config.yaml
bias: "all"
init_std_down: 0.0681
lr_head: 0.00545
train_tokens: 134500000
Each number is 200 + 30 x the weight over its row's rms, rounded and kept within 0 to 999. Layers, rows and columns count from 0. The size before them is the row's rms in percent of the matrix's.

# down: layer 5 MLP down (transposed), 384x96, rms 0.068, rows 5-40, columns 0-95
# up: layer 5 MLP up, 384x96, rms 0.0681, rows 6-41, columns 0-95
down5,105,215,184,214,191,172,225,209,222,159,194,233,197,217,177,98,229,203,185,222,224,226,193,194,253,211,145,221,223,172,242,236,188,211,174,231,193,210,232,180,208,193,256,212,193,176,259,183,188,221,185,197,211,172,208,169,204,210,197,183,210,174,137,160,196,184,253,199,205,224,238,209,264,251,164,175,238,175,185,246,235,235,159,164,161,163,169,157,192,156,197,168,216,180,167,214,229
up6,111,154,170,236,202,172,193,206,193,157,217,206,178,163,187,231,259,160,217,170,164,241,194,199,211,177,221,182,154,168,163,250,247,230,206,190,189,185,192,189,206,189,193,171,200,181,204,201,162,186,131,245,166,189,117,210,230,213,235,246,257,222,199,146,191,228,244,259,168,189,212,224,222,195,184,185,214,190,233,228,204,180,218,188,218,196,215,179,242,222,227,180,224,229,122,211,234
down6,097,172,207,183,216,191,227,152,248,160,248,173,190,202,193,183,170,181,172,234,185,199,230,168,225,215,220,202,227,225,221,181,185,221,215,179,240,137,169,228,196,187,182,204,226,192,170,240,199,251,205,221,212,171,238,190,169,203,129,161,183,247,231,182,179,139,219,222,172,155,199,187,148,211,174,205,212,201,157,212,212,167,233,207,205,296,193,164,215,176,241,166,252,192,223,168,241
up7,085,193,164,198,164,203,224,241,191,222,153,209,139,176,228,135,222,231,281,154,200,187,170,237,264,231,159,191,215,201,232,211,174,173,222,247,182,200,206,221,193,229,156,204,217,188,262,227,199,225,212,238,186,191,215,252,233,136,174,221,190,162,182,217,186,163,196,219,187,196,237,182,200,202,193,222,191,200,140,200,244,225,195,163,219,197,160,202,159,197,240,210,157,167,166,217,209
down7,098,200,212,221,177,191,228,181,209,204,204,210,172,238,180,220,171,228,192,224,185,205,205,175,215,192,181,247,156,189,170,144,220,176,210,212,195,133,200,248,234,187,162,176,258,173,214,231,174,208,238,153,195,132,202,189,187,181,203,193,166,214,270,166,221,181,220,215,168,171,232,221,213,191,225,185,163,169,164,213,194,161,206,190,230,288,219,201,236,229,140,226,282,208,212,165,201
up8,101,214,256,146,182,229,164,229,170,207,180,250,244,192,147,177,206,191,227,180,201,207,215,171,157,235,191,168,227,180,195,177,196,230,163,228,171,170,209,167,163,199,136,218,270,145,199,170,197,220,219,217,227,247,157,228,219,228,219,256,251,247,200,181,197,217,220,192,189,220,214,222,198,194,185,236,155,218,156,214,234,215,195,151,215,217,165,178,170,193,271,214,159,199,182,196,207
down8,099,211,159,203,264,220,227,222,262,169,226,211,214,205,173,139,201,221,197,157,182,199,206,209,183,184,206,199,186,161,206,230,203,186,202,199,246,209,129,202,203,229,235,216,200,150,174,204,201,225,237,160,238,180,187,219,181,207,150,160,196,233,179,216,176,175,181,283,198,178,235,196,133,194,204,244,203,150,243,205,208,150,243,234,194,201,254,214,159,160,180,210,229,196,180,249,185
up9,092,234,223,179,235,186,217,242,157,173,228,178,204,170,177,273,242,210,219,204,210,147,176,171,195,215,206,200,158,182,250,183,195,190,199,229,226,183,138,235,235,214,206,196,196,180,146,181,163,225,186,274,217,246,220,166,176,173,193,233,193,229,148,209,187,230,194,178,228,220,181,200,231,257,158,183,236,169,201,193,156,252,193,181,194,197,220,172,238,167,219,240,198,194,127,210,174
down9,095,188,211,243,142,190,184,148,191,180,148,235,206,178,232,184,204,194,218,206,227,212,179,201,231,190,182,178,220,137,188,189,167,225,194,180,187,239,183,192,174,207,232,221,215,196,245,172,198,241,192,199,203,156,199,203,200,232,189,178,237,217,201,222,245,122,217,228,226,161,195,147,110,182,301,203,219,234,182,200,232,220,231,168,210,183,222,231,199,185,159,160,174,205,198,241,222
up10,114,236,210,154,212,205,223,181,211,214,245,206,224,199,228,204,243,196,259,187,178,170,222,194,159,174,216,202,205,201,227,180,188,199,179,234,217,213,195,209,161,166,191,172,193,235,239,176,214,125,149,217,196,201,184,195,181,172,251,268,256,189,211,170,196,153,214,229,139,235,237,191,227,162,187,200,163,160,196,172,193,200,279,199,226,183,211,189,158,121,222,238,199,195,169,235,226
down10,117,206,254,196,215,213,145,218,171,179,198,154,183,253,215,181,229,207,264,156,247,163,186,188,237,221,192,192,137,212,220,193,205,280,209,180,177,248,217,220,177,155,203,224,135,236,205,195,215,166,193,185,160,246,171,179,140,188,219,199,208,243,212,194,191,192,153,201,204,241,225,172,177,176,213,214,232,206,200,173,175,145,180,221,202,205,165,202,223,201,246,179,195,186,175,250,249
up11,108,241,281,199,167,224,155,221,214,179,209,198,195,188,192,249,241,174,172,178,192,186,201,204,173,214,226,179,167,173,172,251,204,182,222,196,188,234,155,212,206,183,258,171,199,155,226,195,182,156,206,190,189,161,215,213,208,182,145,191,203,208,242,208,216,214,219,198,210,237,148,182,179,155,213,247,167,216,186,171,198,219,240,256,104,251,206,215,209,241,164,248,201,167,169,212,173
down11,098,254,209,201,228,281,216,254,176,203,159,178,170,204,183,161,198,214,219,172,231,251,162,231,208,204,206,178,232,236,209,220,143,207,167,222,206,154,212,197,207,201,179,232,210,164,188,182,213,199,187,184,180,237,155,236,208,178,199,250,206,174,184,185,177,222,230,221,186,215,242,262,185,227,154,235,206,192,221,227,195,180,204,184,270,168,197,204,174,164,145,119,209,187,219,208,259
up12,102,178,199,179,163,240,136,198,226,221,188,114,174,202,200,171,207,205,220,164,178,235,189,218,205,199,198,250,267,199,214,182,197,175,194,189,170,210,251,146,187,255,162,258,198,183,179,229,213,191,211,150,201,182,202,203,172,200,223,161,203,229,236,197,174,225,202,191,181,282,237,182,167,229,230,191,163,202,201,152,163,198,196,245,282,237,196,169,182,167,198,227,195,193,207,210,184
down12,101,196,165,222,178,230,190,192,176,193,245,235,262,195,209,193,178,225,265,162,215,176,184,231,240,189,208,196,184,195,199,233,208,274,223,187,152,185,158,232,232,142,153,187,143,213,216,246,201,240,189,238,201,171,205,188,201,184,164,142,235,235,171,168,232,169,189,183,226,210,159,168,232,209,166,233,191,232,194,194,211,187,191,180,249,150,210,185,212,148,142,198,237,239,193,206,213
up13,104,180,199,231,222,195,180,178,207,225,202,248,194,195,194,168,196,154,217,194,206,207,166,240,200,178,210,162,161,194,177,265,208,209,180,205,235,157,218,136,163,201,287,176,226,135,244,242,204,186,192,204,154,219,166,189,217,154,269,183,201,216,210,196,191,241,226,188,179,250,176,174,169,170,220,248,187,146,217,190,223,203,173,238,201,227,237,211,224,168,156,188,212,216,209,220,260
down13,098,151,204,185,168,237,218,229,237,181,212,201,221,241,198,206,180,182,218,234,227,193,217,202,188,188,191,201,212,216,227,153,166,228,237,192,218,220,184,231,214,239,145,174,258,249,196,152,190,189,266,200,190,163,194,210,189,196,153,260,170,206,187,227,237,241,200,175,236,220,182,111,172,204,181,211,165,228,235,221,182,160,158,184,244,239,180,213,153,171,181,151,173,190,215,161,239
up14,095,204,237,199,203,141,220,193,176,217,185,180,236,247,174,151,207,160,195,218,183,134,177,199,193,168,221,230,225,175,210,219,145,258,179,210,159,218,189,175,199,172,176,239,195,177,183,219,159,223,207,174,219,198,193,148,272,157,185,192,215,235,220,183,208,161,174,227,204,211,153,171,200,187,233,200,212,197,236,189,203,196,235,193,280,207,232,132,196,230,234,265,231,180,180,245,196
down14,096,174,189,205,210,185,183,256,241,183,218,187,191,174,187,231,216,185,201,209,217,212,207,199,164,181,189,226,158,214,195,169,262,180,231,178,239,187,196,172,243,250,214,231,218,251,161,181,217,211,241,238,253,198,181,178,280,225,204,224,229,192,236,237,178,261,242,200,240,187,200,154,176,212,202,179,200,167,217,190,152,153,213,172,130,195,200,174,195,215,113,214,176,191,181,182,166
up15,104,200,189,198,232,183,173,175,180,181,169,218,207,267,217,135,248,247,184,232,204,217,221,200,191,227,256,194,210,185,186,218,248,193,197,174,174,186,222,210,127,241,223,233,207,206,203,239,202,181,202,200,177,228,216,161,177,154,168,155,194,221,243,194,173,224,191,216,164,210,226,175,167,232,221,147,197,226,173,180,188,273,216,210,216,265,249,157,157,158,230,153,197,180,230,176,180
down15,098,219,124,211,221,256,235,221,194,214,185,165,237,222,222,220,213,162,241,273,191,165,143,192,248,209,162,175,206,185,156,232,252,210,192,199,213,197,196,217,246,177,185,224,192,184,158,195,175,278,226,183,193,189,202,212,219,193,144,231,216,202,244,165,210,164,159,193,185,186,200,216,166,180,200,197,184,133,174,199,200,246,194,226,238,165,217,177,210,161,185,156,193,228,217,168,158
up16,105,178,220,202,167,171,216,228,189,217,189,155,164,185,199,230,211,148,202,197,187,183,159,233,189,185,243,126,179,259,220,200,220,209,187,195,181,192,176,182,164,213,196,232,207,211,180,194,185,127,187,212,185,249,168,213,264,266,173,235,219,209,234,153,205,171,183,202,225,172,189,199,266,179,185,233,170,226,215,209,182,156,246,252,234,233,217,190,245,150,204,220,182,166,256,205,220
down16,100,213,144,216,200,228,192,228,167,136,176,238,217,178,179,191,225,193,198,169,237,167,172,138,217,208,234,214,162,149,194,209,197,228,185,150,201,189,177,212,253,210,257,168,210,214,182,230,213,167,217,226,194,209,226,167,224,199,234,202,208,173,173,162,231,209,233,166,196,222,224,201,208,221,212,271,182,210,165,171,148,284,130,196,210,194,213,188,255,168,243,166,201,204,209,160,191
up17,091,202,174,174,231,184,226,280,136,205,186,220,208,205,158,211,193,213,222,193,173,189,178,215,204,241,261,178,142,190,197,156,258,192,228,243,202,175,196,133,201,197,231,199,238,188,175,213,210,172,229,221,250,153,252,211,180,188,258,164,225,254,225,202,229,197,239,201,199,174,164,168,203,180,162,221,209,232,229,200,140,181,186,216,248,173,216,179,208,171,194,179,210,171,227,219,161
down17,097,185,212,221,232,190,226,189,233,214,151,221,235,184,210,210,180,129,174,194,164,237,173,177,201,199,261,217,224,216,195,208,202,195,194,191,224,234,160,195,253,186,165,271,174,155,271,214,221,184,172,167,200,182,226,217,165,202,186,251,191,159,198,257,210,172,194,198,176,207,135,209,221,245,191,155,193,166,192,198,192,189,203,186,182,230,214,281,183,157,259,184,208,211,181,186,250
up18,081,201,221,181,204,207,212,235,220,222,171,203,158,231,186,182,221,234,181,180,231,172,142,176,194,178,195,181,259,156,220,182,202,161,168,195,214,227,177,192,169,240,249,208,193,171,238,156,268,183,173,173,181,270,193,184,236,221,150,215,175,192,165,224,235,167,205,184,170,201,202,109,248,221,218,234,224,213,178,226,191,220,253,211,201,201,188,211,203,249,231,179,165,226,225,139,212
down18,097,227,196,233,206,153,212,166,189,216,189,226,186,189,235,208,221,150,167,254,229,207,207,188,120,189,170,203,185,231,180,190,213,190,201,203,237,220,179,172,206,178,188,217,241,227,177,224,198,204,247,200,255,185,172,268,232,247,184,183,242,160,199,237,216,238,228,204,210,165,165,259,162,221,218,170,194,218,246,214,204,192,143,215,214,152,188,192,166,235,253,138,143,183,175,205,190
up19,100,232,193,207,236,238,235,264,186,166,163,231,172,172,224,209,241,197,218,189,191,184,226,269,233,222,204,139,197,232,190,167,188,157,202,160,164,172,173,191,229,201,255,172,191,152,230,225,196,181,207,198,220,226,193,226,189,272,168,214,207,208,212,189,146,194,196,212,213,201,209,207,184,236,152,210,184,229,178,165,139,175,237,220,139,146,196,156,211,262,218,189,238,169,183,197,200
down19,092,168,231,197,206,193,207,212,200,229,214,221,201,252,184,196,163,163,173,240,198,218,197,233,181,150,178,228,216,187,188,186,135,263,202,214,236,180,196,233,249,180,226,217,224,228,213,218,222,158,202,198,244,220,187,205,160,198,194,230,187,248,203,166,219,183,182,187,152,184,182,168,234,211,186,133,195,276,183,193,252,220,198,241,122,215,179,219,248,193,196,179,132,251,186,216,229
up20,096,175,190,196,200,223,230,218,152,262,179,234,176,207,185,163,167,190,205,172,224,143,178,204,185,181,231,229,182,273,223,248,161,250,167,227,256,235,227,177,199,243,182,153,236,233,213,197,171,202,160,178,218,194,204,152,230,154,226,186,184,212,197,207,202,188,233,144,186,231,223,152,187,168,172,225,166,257,235,249,174,237,210,177,220,205,192,221,170,239,162,190,192,179,197,223,223
down20,095,226,221,228,235,201,215,154,261,240,218,178,223,211,164,224,177,186,176,187,209,248,186,231,213,186,205,189,218,185,214,171,201,139,284,172,238,167,189,225,262,198,235,236,192,196,187,206,216,231,228,177,159,215,194,162,208,230,175,228,210,201,185,212,229,219,194,173,154,201,186,164,165,213,234,211,230,175,173,216,148,210,217,181,210,255,210,217,205,241,169,174,195,179,150,112,145
up21,101,252,236,175,196,223,214,205,205,207,221,218,199,167,195,167,155,210,162,210,200,123,232,162,200,241,198,220,209,256,176,160,247,201,210,224,220,215,224,226,170,238,186,214,223,243,226,204,210,176,151,166,217,145,185,173,162,188,255,224,200,169,248,187,195,211,196,194,138,215,172,244,240,185,192,249,175,189,169,174,199,211,188,215,213,200,192,154,135,152,237,180,194,242,175,255,221
down21,096,178,221,197,212,239,179,210,205,201,229,197,239,216,187,185,167,198,199,198,186,152,173,174,181,192,206,224,271,224,179,176,198,166,268,197,202,186,196,253,243,254,188,241,191,237,170,216,231,167,209,173,225,188,180,159,192,175,185,210,155,192,201,242,196,148,184,241,239,181,221,247,184,201,121,169,197,165,221,212,215,241,182,220,224,207,146,185,196,193,222,210,123,195,171,253,259
up22,092,165,227,193,167,182,233,174,169,148,175,181,197,215,227,214,224,183,267,202,197,215,157,221,190,216,236,163,202,191,158,228,224,245,211,184,182,245,176,166,181,205,211,221,113,234,212,191,184,173,207,185,207,220,236,171,261,226,172,167,148,213,168,169,226,216,198,208,189,252,176,216,161,241,215,188,168,161,225,160,209,228,157,199,201,227,229,179,273,176,164,254,215,239,198,209,223
down22,095,228,208,182,215,149,182,203,167,187,202,217,182,214,211,226,249,207,187,237,199,134,232,205,189,184,174,255,202,225,202,187,209,261,225,149,204,223,218,188,216,255,144,198,172,159,215,216,215,186,223,222,211,142,185,222,180,218,178,193,268,133,196,215,205,238,197,200,253,199,240,247,200,197,190,230,223,193,162,251,200,194,158,194,170,178,209,245,191,236,233,170,159,196,139,167,151
up23,120,197,179,168,204,175,198,197,176,136,188,260,223,153,190,189,217,265,224,181,203,213,232,216,235,194,182,150,251,192,235,164,208,234,166,213,190,175,204,174,241,192,156,175,242,177,155,220,182,222,213,185,182,261,207,220,196,154,208,183,155,195,183,211,247,242,192,229,170,241,186,229,211,230,226,227,228,252,201,208,213,224,167,209,202,263,187,108,174,180,183,182,188,196,167,168,192
down23,104,200,243,219,168,216,147,129,222,194,217,238,247,189,206,195,173,170,223,194,214,225,224,217,222,172,186,216,183,222,205,213,241,199,193,182,254,254,191,164,135,162,106,211,232,137,163,210,208,224,211,159,199,180,166,233,219,207,235,197,217,234,154,219,193,191,233,200,151,205,200,173,212,203,241,209,235,205,162,237,229,229,189,234,184,234,170,204,190,188,203,241,221,133,218,188,211
up24,117,141,208,165,220,195,178,188,212,213,234,248,160,223,167,202,198,227,210,180,219,256,199,195,170,187,169,141,219,211,224,153,152,166,209,205,215,217,193,223,204,216,167,211,255,173,182,208,212,231,168,229,208,259,189,209,220,200,229,196,226,218,208,164,180,158,134,196,168,199,205,192,231,144,159,277,185,205,236,183,197,287,263,225,227,195,220,183,226,165,197,235,165,207,209,183,194
down24,121,173,226,213,225,176,184,178,175,201,187,163,202,250,149,206,223,221,208,195,125,198,191,208,213,252,181,192,216,214,267,189,190,241,189,143,155,175,220,217,241,154,202,177,210,155,232,187,194,232,162,182,208,222,220,221,186,268,207,204,212,201,222,151,217,135,225,225,195,191,245,206,208,219,249,300,226,225,209,154,209,183,202,179,205,152,194,213,210,167,181,194,197,231,172,166,197
up25,108,229,124,154,225,225,183,194,174,234,214,243,147,225,215,157,214,174,203,161,196,228,204,201,185,192,230,176,185,120,181,199,226,134,220,242,187,220,205,168,171,187,251,228,192,226,191,242,244,225,187,196,182,179,250,145,239,201,202,185,171,178,219,193,228,207,212,212,212,216,235,212,174,152,167,207,200,186,194,167,197,254,230,202,213,286,214,205,230,165,217,179,237,186,164,189,173
down25,106,202,158,148,189,183,232,221,182,133,200,215,188,178,217,154,250,212,190,203,279,209,231,170,184,168,173,142,250,188,263,214,210,180,190,213,180,204,211,241,161,169,185,220,147,213,199,198,171,158,238,249,237,201,214,230,254,216,197,217,181,184,166,183,215,250,193,176,171,229,159,167,190,215,191,220,191,225,179,206,219,194,207,216,244,127,251,177,208,185,189,210,213,229,183,151,213
up26,100,181,206,205,161,189,191,246,242,187,209,201,192,175,235,210,146,203,212,222,233,137,185,183,206,231,241,219,207,234,161,227,228,236,221,192,209,189,232,185,213,205,208,185,281,213,212,186,148,214,158,212,247,199,213,193,157,213,234,180,185,137,218,221,208,233,200,127,170,160,220,139,202,206,217,254,219,273,154,173,179,195,186,199,218,156,223,207,214,192,230,150,189,198,239,215,232
down26,091,176,225,203,259,211,200,166,187,238,165,197,234,239,247,217,248,216,155,217,221,234,194,214,204,211,165,189,185,202,191,166,178,206,159,186,182,170,181,202,197,181,198,241,135,174,173,199,264,235,238,224,149,167,171,198,253,153,216,167,219,191,189,224,234,185,160,267,206,212,165,236,242,159,167,155,203,170,202,221,173,189,232,197,237,177,208,193,226,162,181,220,187,209,158,231,138
up27,103,194,262,187,201,224,153,225,214,176,168,241,148,205,197,191,199,273,188,196,206,227,232,239,241,217,173,133,219,169,174,155,194,186,171,163,153,192,221,205,196,256,177,180,204,232,165,203,185,200,204,177,188,164,207,180,250,221,195,209,180,228,179,208,195,209,201,195,212,209,173,145,293,229,201,220,196,223,185,211,162,204,238,227,214,195,167,222,109,222,187,214,167,226,197,164,232
down27,093,172,273,222,222,191,198,211,179,189,194,170,151,188,199,224,219,235,203,134,234,218,201,156,198,152,291,138,169,212,169,185,195,253,206,208,177,200,222,250,220,166,142,188,196,211,176,264,151,193,248,241,212,197,230,183,201,252,191,223,181,224,204,187,225,249,245,233,197,164,187,192,215,188,206,211,200,177,206,197,226,171,156,242,210,178,203,185,195,191,187,183,205,204,260,190,225
up28,087,200,143,197,194,138,192,190,170,157,181,219,217,181,229,202,201,219,246,263,189,139,183,191,178,283,172,182,234,214,186,177,213,199,212,234,183,225,180,178,243,201,214,187,166,216,239,201,142,222,225,239,201,258,230,154,210,225,207,182,149,198,143,268,177,219,176,200,248,178,186,181,197,205,125,197,218,253,236,195,192,203,201,202,195,184,182,164,186,174,191,202,238,199,211,233,191
down28,095,187,229,208,198,253,212,212,217,180,228,167,178,184,182,142,194,212,173,142,209,230,199,239,194,167,214,185,149,203,261,163,184,206,169,194,179,151,201,238,155,220,226,216,252,216,166,212,262,153,193,212,190,144,192,262,191,196,207,234,238,221,251,171,215,201,231,171,202,203,196,203,150,195,265,168,170,208,176,193,191,193,198,169,228,211,166,217,248,198,181,212,168,165,190,135,241
up29,098,180,266,186,194,206,226,245,184,191,213,169,222,266,179,98,210,242,221,237,245,188,199,217,224,182,224,186,236,200,194,203,143,178,216,209,201,238,196,198,175,158,227,170,190,215,247,224,195,184,203,243,206,235,180,194,180,191,157,186,160,202,210,237,223,207,212,169,172,197,190,141,191,220,175,192,127,168,216,171,184,153,186,181,266,213,182,156,228,232,195,213,244,195,187,229,226
down29,095,199,232,217,153,188,212,206,214,259,230,228,251,147,206,257,147,216,214,161,163,229,211,204,210,224,216,238,167,221,218,207,200,199,181,106,202,158,173,217,203,198,177,150,172,204,176,236,222,189,239,210,181,153,234,191,165,154,262,194,222,158,219,187,181,182,161,202,177,198,243,175,187,180,187,235,264,225,172,204,194,168,229,222,169,215,224,224,214,192,242,224,191,234,194,163,221
up30,106,188,207,134,253,208,247,230,184,153,233,232,211,204,253,208,185,226,220,201,225,193,198,260,206,157,221,150,231,204,203,130,176,135,192,207,183,191,166,216,214,216,225,209,240,156,196,253,146,227,210,218,214,166,191,204,221,201,243,189,236,209,204,183,236,209,214,201,178,135,242,194,198,249,181,174,211,158,177,180,197,201,206,171,159,204,232,183,179,255,216,160,216,201,142,195,165
down30,099,225,205,201,238,172,214,153,235,145,191,245,222,200,220,258,155,178,176,188,167,232,271,222,220,195,167,222,222,175,185,186,225,206,187,167,165,171,162,256,221,205,212,224,171,171,185,179,232,211,166,261,182,195,221,187,202,184,206,159,237,208,219,237,233,184,251,191,175,179,205,170,246,197,208,193,231,228,191,126,209,205,183,146,203,230,175,233,176,241,209,209,249,141,182,160,187
up31,109,199,185,161,178,143,221,179,205,219,173,223,167,197,198,214,262,140,163,194,243,181,151,237,185,174,216,172,183,184,182,163,169,187,256,246,183,203,270,188,247,206,206,193,198,210,205,195,181,172,214,198,210,208,180,160,210,173,243,182,198,274,171,189,196,188,138,206,163,216,227,192,258,200,227,212,187,209,225,183,230,169,234,184,269,210,234,182,232,170,261,223,215,180,157,224,184
down31,109,238,178,175,184,231,245,224,203,202,167,144,207,166,184,214,184,230,168,214,212,233,156,212,278,182,227,206,146,201,172,222,188,193,142,172,206,231,183,204,195,226,167,261,191,215,220,219,161,160,228,209,195,196,169,216,176,210,219,245,176,193,152,149,218,137,198,146,226,246,241,195,185,182,199,169,209,271,207,229,230,181,177,198,200,163,177,173,229,205,232,177,222,179,213,161,248
up32,080,199,232,248,219,163,176,169,255,267,200,214,174,195,164,230,188,178,180,264,212,196,184,231,200,178,221,183,181,196,211,191,179,182,199,197,131,239,201,140,159,247,239,229,206,200,163,210,213,197,202,199,125,202,199,155,192,197,239,211,162,210,178,182,245,193,205,202,239,153,210,176,194,240,211,223,208,206,223,209,128,184,208,163,235,226,210,153,199,171,181,255,257,209,225,194,241
down32,098,241,212,174,175,193,255,195,175,177,144,183,216,218,238,163,211,198,218,149,223,230,189,183,185,178,179,237,234,200,205,209,191,237,192,191,240,188,151,275,221,149,213,180,230,204,209,211,178,251,188,192,242,225,187,255,175,180,159,204,227,238,200,210,210,221,181,259,180,191,146,172,181,188,209,163,189,211,150,176,253,169,187,202,252,143,178,208,206,197,202,170,120,192,212,194,244
up33,090,201,159,264,250,200,152,194,256,214,169,205,109,198,191,149,178,179,196,191,218,203,199,233,164,256,214,196,238,155,233,205,161,186,170,225,203,170,244,236,175,174,259,162,182,211,207,205,200,143,193,227,232,179,210,224,206,197,200,212,188,222,179,213,152,201,195,194,143,228,190,222,248,218,216,196,229,198,174,175,224,200,235,198,201,199,277,164,258,225,230,198,167,190,186,195,193
down33,092,213,150,210,178,227,143,193,232,145,179,190,188,247,231,219,169,181,189,191,276,196,171,215,240,185,208,190,133,217,178,216,209,191,181,159,174,193,202,172,151,168,154,200,201,174,197,182,223,200,222,176,233,208,178,211,222,226,191,217,241,255,154,209,271,161,199,166,219,201,218,181,181,191,242,219,184,234,201,176,259,181,224,260,216,237,212,192,249,201,190,161,154,184,232,156,218
up34,111,160,210,189,197,197,215,218,222,161,217,179,246,186,184,167,224,216,213,194,201,207,165,257,155,276,200,131,215,198,174,189,174,187,211,193,224,141,194,219,187,172,162,188,264,193,175,135,202,152,180,161,236,200,171,192,257,199,170,200,226,170,196,184,209,186,197,216,189,215,235,249,233,218,254,169,156,174,214,197,261,214,205,225,228,239,236,211,168,170,218,189,242,219,182,242,164
down34,105,194,173,209,199,176,206,127,182,191,228,185,203,191,165,164,152,207,264,194,228,185,218,208,177,204,235,245,181,209,178,186,228,195,211,167,204,188,156,267,159,208,225,215,220,187,197,156,223,183,196,180,200,180,196,177,213,225,162,237,224,215,188,168,233,149,149,230,205,201,194,224,214,211,235,161,183,196,254,202,280,177,217,179,201,161,215,175,224,215,171,179,238,179,191,306,245
up35,091,230,157,171,180,250,201,243,221,229,254,229,186,223,207,213,231,240,230,189,228,210,200,196,158,183,196,200,237,169,200,209,196,235,182,233,261,143,206,199,166,228,135,199,177,197,170,213,233,204,256,183,190,175,206,187,193,176,239,139,178,220,212,203,172,210,230,211,151,182,255,154,180,188,209,181,173,191,241,243,128,250,221,181,228,198,177,151,209,161,207,175,252,179,204,194,219
down35,101,191,184,178,234,260,230,190,187,240,173,224,159,174,200,166,208,228,229,154,202,177,258,223,166,175,248,227,229,186,246,228,259,202,196,198,257,202,195,118,184,196,153,198,189,228,199,221,190,241,213,187,164,243,156,203,175,183,240,167,192,185,198,135,185,160,193,196,171,220,213,184,203,235,211,242,226,207,162,159,194,221,193,218,190,135,230,177,172,191,231,182,229,158,178,240,191
up36,105,175,136,162,212,128,226,211,188,238,209,265,191,201,248,168,208,110,232,203,147,248,190,165,218,211,166,187,241,194,204,164,219,211,240,183,178,213,152,164,183,156,209,189,231,206,213,224,201,185,183,189,222,195,176,198,241,205,216,258,240,229,212,209,215,215,206,197,242,181,177,162,156,200,181,169,205,199,219,199,191,219,211,224,206,203,267,170,172,201,219,229,204,232,144,252,181
down36,096,222,202,236,242,204,210,206,267,155,208,203,146,212,187,220,173,214,188,232,209,175,160,221,162,186,215,254,244,163,220,178,198,244,196,188,138,204,245,168,222,249,213,215,143,186,210,182,241,215,218,151,135,182,197,165,184,207,168,199,211,188,203,188,221,251,248,215,209,188,216,244,186,185,186,214,152,166,231,181,135,201,165,235,170,215,187,221,195,211,140,226,247,189,210,162,210
up37,093,185,206,233,193,190,239,246,201,198,157,224,181,195,190,153,178,181,219,240,184,219,125,219,250,198,164,197,253,189,221,164,194,174,181,162,213,154,194,241,144,242,239,191,179,180,171,171,203,210,201,184,209,228,230,203,214,187,187,191,221,211,241,148,196,252,214,209,227,206,182,174,202,230,235,233,184,209,137,182,206,170,256,183,251,171,263,214,202,198,249,157,182,261,207,156,201
down37,108,201,218,241,231,226,169,153,236,169,180,183,160,190,234,199,242,189,161,184,201,184,173,156,230,142,205,218,209,202,219,185,184,187,203,235,177,237,186,184,205,174,212,189,258,134,242,158,182,223,239,195,222,216,238,240,202,195,193,164,213,211,192,204,222,173,249,200,278,175,174,263,173,197,230,236,169,187,233,188,194,176,172,233,265,140,217,187,213,203,201,163,162,208,221,146,179
up38,109,191,178,140,214,170,209,235,173,185,127,230,150,212,182,271,231,173,243,185,199,213,205,200,210,211,157,173,187,180,184,207,188,231,177,195,220,242,255,200,150,203,210,215,232,173,175,261,167,156,211,238,197,205,164,221,239,190,231,156,182,207,185,213,189,214,193,225,234,199,250,191,187,160,229,202,170,180,197,116,203,208,224,185,179,238,185,236,187,178,172,178,257,206,246,206,151
down38,111,247,156,176,236,162,239,199,203,183,176,188,176,191,210,192,219,237,240,209,201,213,172,230,178,223,164,226,216,210,235,216,158,197,210,179,168,226,264,205,221,290,224,230,176,229,191,242,221,206,239,195,157,178,172,156,139,233,271,225,130,215,208,211,199,187,228,183,220,248,236,216,189,198,218,182,184,188,156,189,166,196,154,163,172,208,162,166,188,208,241,182,213,167,194,203,168
up39,102,204,193,153,210,199,202,210,161,161,152,204,232,231,221,203,230,197,238,178,214,200,149,191,185,242,183,150,211,197,184,151,230,209,212,169,190,181,123,205,241,216,180,206,143,182,164,194,174,199,271,192,230,216,139,158,265,192,224,152,233,207,214,188,168,171,227,243,219,195,222,225,205,220,231,170,216,212,207,226,195,238,249,186,178,193,172,219,228,212,222,183,230,248,248,249,167
down39,083,232,192,254,175,169,226,206,194,241,209,149,203,186,181,114,199,236,208,189,213,219,229,206,178,175,206,185,230,215,217,250,159,227,234,188,203,241,236,132,199,217,198,174,205,208,220,174,213,256,178,157,246,219,167,163,159,194,149,204,196,156,206,209,187,185,192,158,257,209,262,165,180,253,196,208,141,215,222,196,224,192,204,248,177,179,204,226,201,185,174,233,182,165,146,207,192
up40,096,256,186,168,207,221,207,234,234,170,223,194,200,192,208,188,246,224,227,222,230,128,189,213,234,200,200,197,236,165,184,177,167,173,172,184,212,172,257,216,162,214,190,235,265,207,185,179,180,199,227,209,196,161,231,178,235,172,189,197,143,187,207,144,179,229,188,148,111,234,219,206,242,223,168,230,196,193,182,162,185,161,174,233,210,203,198,180,173,193,150,213,264,201,232,195,247
down40,105,216,196,243,186,175,199,177,136,175,256,158,215,245,219,171,197,194,201,224,187,233,216,172,165,205,241,199,196,213,206,225,179,232,197,218,173,178,217,213,210,210,208,196,216,233,250,161,251,223,209,164,174,199,218,229,204,213,191,239,184,193,243,243,176,195,166,178,217,207,190,196,275,141,148,126,190,216,169,207,236,151,144,148,177,168,175,200,222,165,186,258,207,163,241,207,221
up41,097,210,223,125,171,177,212,182,237,231,206,265,196,242,208,157,216,155,229,187,241,196,188,206,234,161,239,175,163,211,175,181,160,205,200,240,173,218,186,218,193,176,222,231,197,170,164,205,220,202,218,184,196,214,250,251,214,173,200,216,209,206,161,183,168,186,267,244,137,203,245,185,281,173,189,225,188,211,179,197,177,176,215,232,226,168,231,164,154,182,169,213,197,244,170,196,161